Weights of a small GPT-style language model, trained from scratch on English Wikipedia.
Size: 9 layers, MLP 768 tanh GELU.
Architecture: LayerNorm before each block, learned positions, biases.
Training: a variant of Adam for these matrices, 3897 steps.
Each number is 128 + 24 x the weight over its row's rms, rounded and kept within 0 to 255. Layers, rows and columns count from 0. The size above them is the row's rms in percent of the matrix's.

# layer 2 MLP up, 768x256, rms 0.0658, rows 383-407, columns 192-255
size [ 90  65  80 105  97 104 103  78 105 106 106  99 104  90  40 111  95 111 113 100  83 104  93  67  82]
[[121 102 182 144 189 126 140 160 124 143  96 134 118 120 109 123 147 171  99 177  89  99 143 155 154  90 138 127 125 129 138 146 147  94 128  86 136 136 117 134 128 159 133 116 154 116 131 142 150 132 157 166 137 121 130 119 121 152 163 121 135  94 106 132]
 [122 133 165  99 158  94 134 156 126 121  91 142 123  96 112 171 136 133  95 138  83 143 106 116 123 116 132 121 146 155 130 118 151 155 101 119  90 148 122 163 135 144 117 126 137 106  97 175 146 108 122 104 127 117 122  79 152 153 162 138 111 100 113  82]
 [110 117 177 127 158  90 141 157 129 130  83 153  95 142  94 126 106 170 103 171 119 133 148 141 145  90 136 142 140 124 116 148 133 107  91 101 126 127  96 162 144 103 139 130 139 110 104 143 133 133 166 145 153 120 116 111 111 161 165 125 149  94 146 133]
 [112 123 160 135 134 122 146 121 126 148 100 143 123 110  53 174 139 162  99 131  99 132 134 173 141  92 138 129 109 151 104 156 168 123  87  95 113 155 138 141 126 170 131 104 165 129 118 116 157 153 162 138  91 119 120 125 144 135 126 134 145 107 148 108]
 [123 128 177 123 156 112 153 132 139 143  78 141  84 159 105 154 138 168 104 139 119 106 136 167 155 110 134 121 144 136 145 142 123 105 121 109 140 125 118 152 145 130 128 115 136 108 111 130 118 132 147 177 118 103 115 128 164 133 174 127 126 128 132 134]
 [118  94 141 112 153 128 135 141 114 137  75 116  90 149  92 138 139 161 105 165  88  99 120 124 134 103 145 137 142 124 127 145 158 125  84 115 129 139  98 165 135  99 128 109 199  90 137 143 123 130 143 166 147 132 149  99 132 135 136 115 144  85 142 105]
 [123 123 167 105 150  97 152 165 133 157 114 148 137 104 122 149 139 164 109 151 101 151 118 134 152 105 111 120 130 151  90 183 152 136 120 106 135 131 109 143 143 126 131 100 170 118 119 125 122 143 178 133 124 125 124 142 134 151 133  97 118  76 104  92]
 [ 94 124 142 108 136 108 131 110 130 142 139 132 139 114 117 179 100 159 137 109  91  79 142 137 145 150  86 108 128 125  71 132 139 114 124 132 121 111 135 119 128 105 120 132 152 109 119 106  86  88 142 125 161 115 113 154 131 161 139 106 137  59 116 126]
 [135 101 146 131 168 117 160 135 126 104  78 131 110 138 136 143 136 175 107 154  91 119 104 130 156 111 151 142 120 136 126 153 157 125 117  98 133 119 111 161 133 154 128 125 132 109 110 163 150 102 170 151 112  93 132 105 134 161 146 139 130 110 120 112]
 [127 112 163 120 169  86 138 156 123 153  85 143 106 139  95 146 126 181  85 153  74 145 125 167 158  76 134 136 156 132 137 160 174 122  91 115 126 123 108 166 138 122 124 117 143 131 107 147 141 138 183 152 126 104 123 117 122 151 149 131 141  76 138 123]
 [125 117 150 133 148  96 160 153 129 139  81 141 110 138 115 158 142 166  90 135  86 120 123 157 124 102 138 154 130 127 124 172 126 117  95 110 123 128 104 169 126 152 124 127 135 118 113 139 114 106 166 157 144  96 134 115 139 180 134 137 121  83 107 120]
 [123 121 152 108 151 107 146 141 144 150  86 121  69 111  97 138 114 171  70 163 101 131 119 121 162  88 123 132 133 131 156 135 151 126 118 121 140 105  92 148 152 124 114  92 131  95 135 141 136 150 137 149 133  88 130 106 133 132 150 152 110 105  98 138]
 [101 117 156 126 170 127 137 165 122 116  92 117 135 126  83 164 108 169  93 168 102 129 123 131 145 104 141 143 150 117 130 151 164 147  84 106 125 148  82 152 136 116 142 111 146 100 124 124 158 134 169 158 139 110 148 125 131 136 148 112 134  95 119 128]
 [ 67 131 111  84 150 155 144 115 126 172 137 111 118  87 137 132 161 141  93 163 102 135 137 134 150 105 113 113 117 122  99 162 159 120  75 120 169 117 161 121 142  88 129  90 127 140  89 101 115 143 145 119 120 119 105 161 118 120 140 124 137 128 136 156]
 [139 127 151 129 136 120 141 114 101 106 140 159 134 120 122 122  95 149 121 157 174 120 118 124 136 145 125 130 146  88 113 128 105 158 162  79 151 148 151 103  63 141  71 148 116 145 119 146 117 114 157 113 110 114 124 142 158 147 124 154 100 130 149 103]
 [111 134 168 127 184 121 148 143 144 162  88 129 120 118 102 166 119 201  94 130 105 123 115 132 140  95 119 121 129 134 137 171 149 116  90 114 122 112 138 154 131 162 126  95 162 127 135 141 134 140 142 169 103 117 119  92 147 157 138 135 121  90 128 127]
 [ 79 103 148 120 141 158 149 126 141 137 129 118 132 108  96 150 125 140 117 120  90 110 156 157 151 124 167 144 130 120 107 172 143 100 104 115 135 131 105 178 124 138 137 133 106 127 125 118 100 127 158 162 169 102 114 148 139 150 166  83 151 134 121 157]
 [164  91 145  92 164 128 139 175 140 135 106 126 108  99 105 137 144 156  84 156 113 135 123 160 146 109 119 166 152 148 114 147 135 128 103 114 115 134 100 131 146 118 129 138 148 103 116 113 137 127 218 136 122 115 117 132 130 177 141 102 138 107 110 113]
 [138  94 168 125 162  97 133 140 150 120 101 131 137 138 102 138 141 158  97 140 104 116 140 171 146 106 132 117 141 124 147 159 136 117  98 108 114 149 130 166 130 164 124 142 121 123 124 153 124 137 162 144 163  94 117 121 125 172 158 133 134  95 112 123]
 [122 117 175 128 174 100 140 166 119 128  74 160 103 146  92 136 129 147 108 183 103 110 114 145 150  94 150 124 142 153 137 165 174 122 101 102 110 136 107 147 135 126 130 104 119 120 116 170 148 127 155 170 108 104 127 130 132 159 163 135 123  83 102 103]
 [150 110 172 139 140 186 133 143 140 128  79 185 117  99 119 110 155 150 137 150 105 125 102 158 135  91 130 133 124 168 121 116 141 119  96 110 136 126 123 168 122 156 121 110 137 120 151 173 124 155 150 127 143 129 149 123 135  90 158 135 114  91 159 104]
 [120 139 142 120 156 106 148 117 116 134  99 132 118 122  93 164 133 158  96 131 102 151 139 172 152 115 161 118 142 121 132 150 143 122  91 107 128 124 119 133 120 126 124 133 146 126 130 109 115 134 172 180 164  84 121 119 126 124 170 154 104 118 121 110]
 [124 106 161 138 168 105 150 124 136 126  89 130 123 119  95 143 134 164  80 140  69 133 127 147 147 120 121 132 143 143 157 137 144 136 103 112 116 112 123 163 129 129 143 123 159 117 120 135 137  95 156 181 118 103 121 114 141 153 147 122 118 113 139 133]
 [107 135 164 151 171 127 141 155 116 118 115 133 137 116 120 143 140 124  77 119  80 159 142 161 129 112 155 119 133 150 169 155 120  91  99 122 129  97  95 171 168 136 154 109 136 116 134 116 171 120 158 119 130  94 114 126 124 143 139 135 110 122 134 144]
 [118 161 159 132 149 132 149 131 143 133 110 136 119 108 112 156 147 155  79 122 130 169 144 111 153 163 165 138 129 143 130 168  89 105 118 127 146 129 108 137 120 153 121 136 155 141 125  98 123 129 160 152 178 105 120 183 100  94 141  91 113 146 123 160]]
# layer 2 MLP down (transposed), 768x256, rms 0.0414, rows 383-406, columns 192-255
size [ 80  42  46 130 137  98 120  51  94  73 133  66  97  75  46 113  86 127 156  89  55 138  88  72]
[[166 130 138 144 193 132  97 173 138 135 112 123 131 177 123 161 155 156  62 128 115  99 141 154 119 108 110 170 134 167 176 168 127  97 121 130 103 167 136 147 133 127  98 107 115 115 117 140 106  79 115 128 157 109  98 122 115 176 170 125 134 169 167 119]
 [112 125 102 146  93 156 139 107 141 116 129 125 153 108 118 102  85 102 107  99 167 119 157  84 120  85 103 140 122 142 120 171 144 143 129 118 132 146  86 119 123 152 145  83 146 144 145  99 142 139  87 148 141 129 153 161 114 132  74 138 155 154 111 129]
 [145 136  81  89 141 130  85 100 132 104 126 162 108 107 102 113 109 118 122 116 106 136 159 192 138 144 104 138 150 101 142 144  96 128 151 120 113 117 152 107 100 121 147  98 134 133  90 187 120 100 129 123 140 141 149 121 120 118 154 145  86 111 131 146]
 [103 156 104 121 121 120 136 145 141  98 118 122 113 111 141 104 129 133 110 127 117 134 121 133 129 115 124 130 145 106 149 127  99 113 114 116 159 110 101 124 141 130 146 134 141 119 121 118  91  96  82 128 141 121 141 107  81 132 137 154 154 163 111  88]
 [109 126 146  99 159 143 152 151 110 120 171  97  97  95 132 149 127 169 118 148 140 107 166 130 166 104 148 122 141 120 132 162 113 145 122 141 154 134 121 132  99 121 101 135 112 136 103 118 128 106 170 164 131  90 137  89  93 112 106 111 116 170 163 174]
 [157  89 144 153  88 163  81 163 126  86 140 159  97 157  87 132 132 151  80 163 115  51 104 140 149 141 119 146 136 166 165 130 150 131 155 135 111 102 117 165 137 144 109  86 122  86  99 169 102 101  97 133  58 141 137 110 138 159 170 127 105 134 175 120]
 [ 98 110 103  83  83 149 101 129 118  96 115 121 132 156 114 166 123 128 102 129 144 140 104  66 141 161 168 125 126 123 100 126  56 153 148 134  92 122 122 187 133 113 108 154 152  91 144 122 135  93  82 118  89 132  91  98  97 160 156 100 138  58 149  84]
 [129 114 131 155  74 141 139 116 138  99 145 128 168 111 125 110 123 100 142 109 137 126 106 168 127 126 124 119 147 110 112 105 140 141 166 146 109 144 165 147  96 122 122 138 106 117 191 165 158 146  97 101 124  89 158 133 123 141 136 104 122 151 113 111]
 [134 133 122 168 145 123 124 168 128 107 117  94 120 120 143 185 129 148 106 110 118 137 151 137 142 115  96 110 176 124 133 109 167 126 141 129  96 105 153 162 128 163 120 140 135 131 151 183 102 112 144 116 200 121 155 150 103 173 114 119 150 104 130 122]
 [122  67 157 109  71 123 125 153 123 105 160  87 116 111 117 118  88 130 110 141 149 144 157 187 138 139 125 105 160 166 120 119 111 113 148 118  85 124 103 115 119  87 116 176 141 129 193 154 123 156  92 156 138 134 155 116 127 133 138 110 116  66 153 136]
 [126 150 121 186 154  94  87 136 118  89 138 116 123 109 107 154 110 129  85 132 123 133 152 149 129 121 104  87 160 117 148  84 166 102 168 125  87 114 142 114 124 144 119 172 156 124 130 197 142 125 159 111 170 115 125 120 120 173 126 138 144 104 137 143]
 [188 109 113  73 142 140 135 121 126 135 150 139 105 117 106  92 129 126  89 128 140 149 113 102 143 116 149 109 119 169 133 106 134 143 129 136 139 125 146 154 147 137 114  89 123 131 123 196 142 126 131 124 131 107 126 116 136 122 133 131 107  90 111  99]
 [ 88 127 135 119 117 125  81 122 115 136 112 165 110 112  71 102 146 117 121 101 123  80 109  79 132 137 156 172  92 142 159 104 147 112 137 143 150 130 127 154 128 113 130 164 118 116 117 137 138 103 157 122 116 102 134 121 148 169 143 143 122 134 121 112]
 [168 121  98 151 154 109 110 150 132 128 137 148 107 109  99 151 152 167 144 144 109 134 142 110 132 137 159 106 108 103 115 116 108 124 124 148 158 135 161  96 143 133 119 144  94  70 118  91 138 121 189 103 105 120  91 132 138 132 166  95 124 143 145 129]
 [118 165 127 175 114 119  96 126 147 125 132 112 133 124 124 118 125 108 101 130  56 140 145 137  80 141 143 121 106 138 155 108 145 117 109 157 117  91 102 173 186 113 168 118 103  88 127 118 149 159 112 139 133  93  69 137 107 131 136 106 145 112 135 160]
 [107 128 174  99 100 126 148 121 115 147 123 114  91 135 121  98 149 132 134 139 141 145  99 161 125 115 112 160 122 134 135 118 116 114 110  89 146 118 115 113 108 147 159 101 125 146 183  88 129 105  89 105 117 140  71  82 124  94 148 168 145 131 119  78]
 [ 90 125 119 144 127 175  92 121 112 161  99 150 132 100 138 138 174 139 112 144 114 121 109 103 122 161 140  89  56 143 157  93 145 153  99 117 111 130  82 121 144 143 148 111 170 109 118 123 128 159 134 132  95 163 110 112 155 128 139 124 113 121 103 123]
 [ 91 110 160 127 119 172  67  99 146 152 137 112 105 110 109 109 139 140 137 101 123 103 118 114 142 120 122 107 131 173 134 142 127 124 140 102 114 138  84 159 123 112 118 143 116 149 108 153 127 130 153 137  99 158 153 113 141  85 144 103 172 149 144  84]
 [110 117 131 135  94 173 141 178 103 133 122  90 149 138 149 103 111 117 136 110 111 158 106 151 133 128 134 107 132 138  88 119 108 129 136 125 141 139 119 164 111 126 123 107 133 114  93 113 115 133 116 138 143 130 136  94 127 126 164 106  72 153  82 127]
 [135  97 121 137 111 160 125 180 119 111 124 113 118 138 151  98 117 131 115 146  81 138 140 152 133 148 146 131 179 172 134 160 117 160 105 103 124 129 102 161 101 164 102 106 137 104 178 121 112  98  85 136 120  73  98 119  88 173 175 121 130 149 120 116]
 [118 133 176 104 160 116 134 147 121 125 104 142 103 145  88 148  98  92 100 118 157 167 110 101 140 122 160 122 140 156 135 138 159 148 123 167  97 135 136 123 105  97 171 130 126 125  77 175 117 144 113 125  95 137 112 154 148 124 154  98 131 172 114  90]
 [172 120  99 103 125 120 136 124 133 138 116 138 114 156  86 141 120 109 101 131 116 157 146 140 145 121 134 127 117 123 132 152 133 101 114 141 173  78  88 135 138 165 124 174 117 138 118 118  95 132  84 114 117 114 141  74  83 156  99 164  98 138 150 116]
 [183 131 139  87 137 140 158  98  90 142 112  90 110  93 141 119 131 135  83 121 127 133 110 152 162 125 112 155 114 135 108 125 147 124 104 121 174 153  86 137 129 122 134 130  92 144 153 129 126  81 117 137  92 116 104  81  89 161 139 120 141 177 131 139]
 [143 126 102 141  71 119 141 100 110 101 141  98 150 159 138 109 102 109 115 132 129 116 102 113 111  95 140 148 129 113 102 116 105 142 133 110 134 143 133 113 124 105 109 159 117 144 176 138  88 138 119 146  84 156 152 156 174 132 133 112 166 121 143 130]]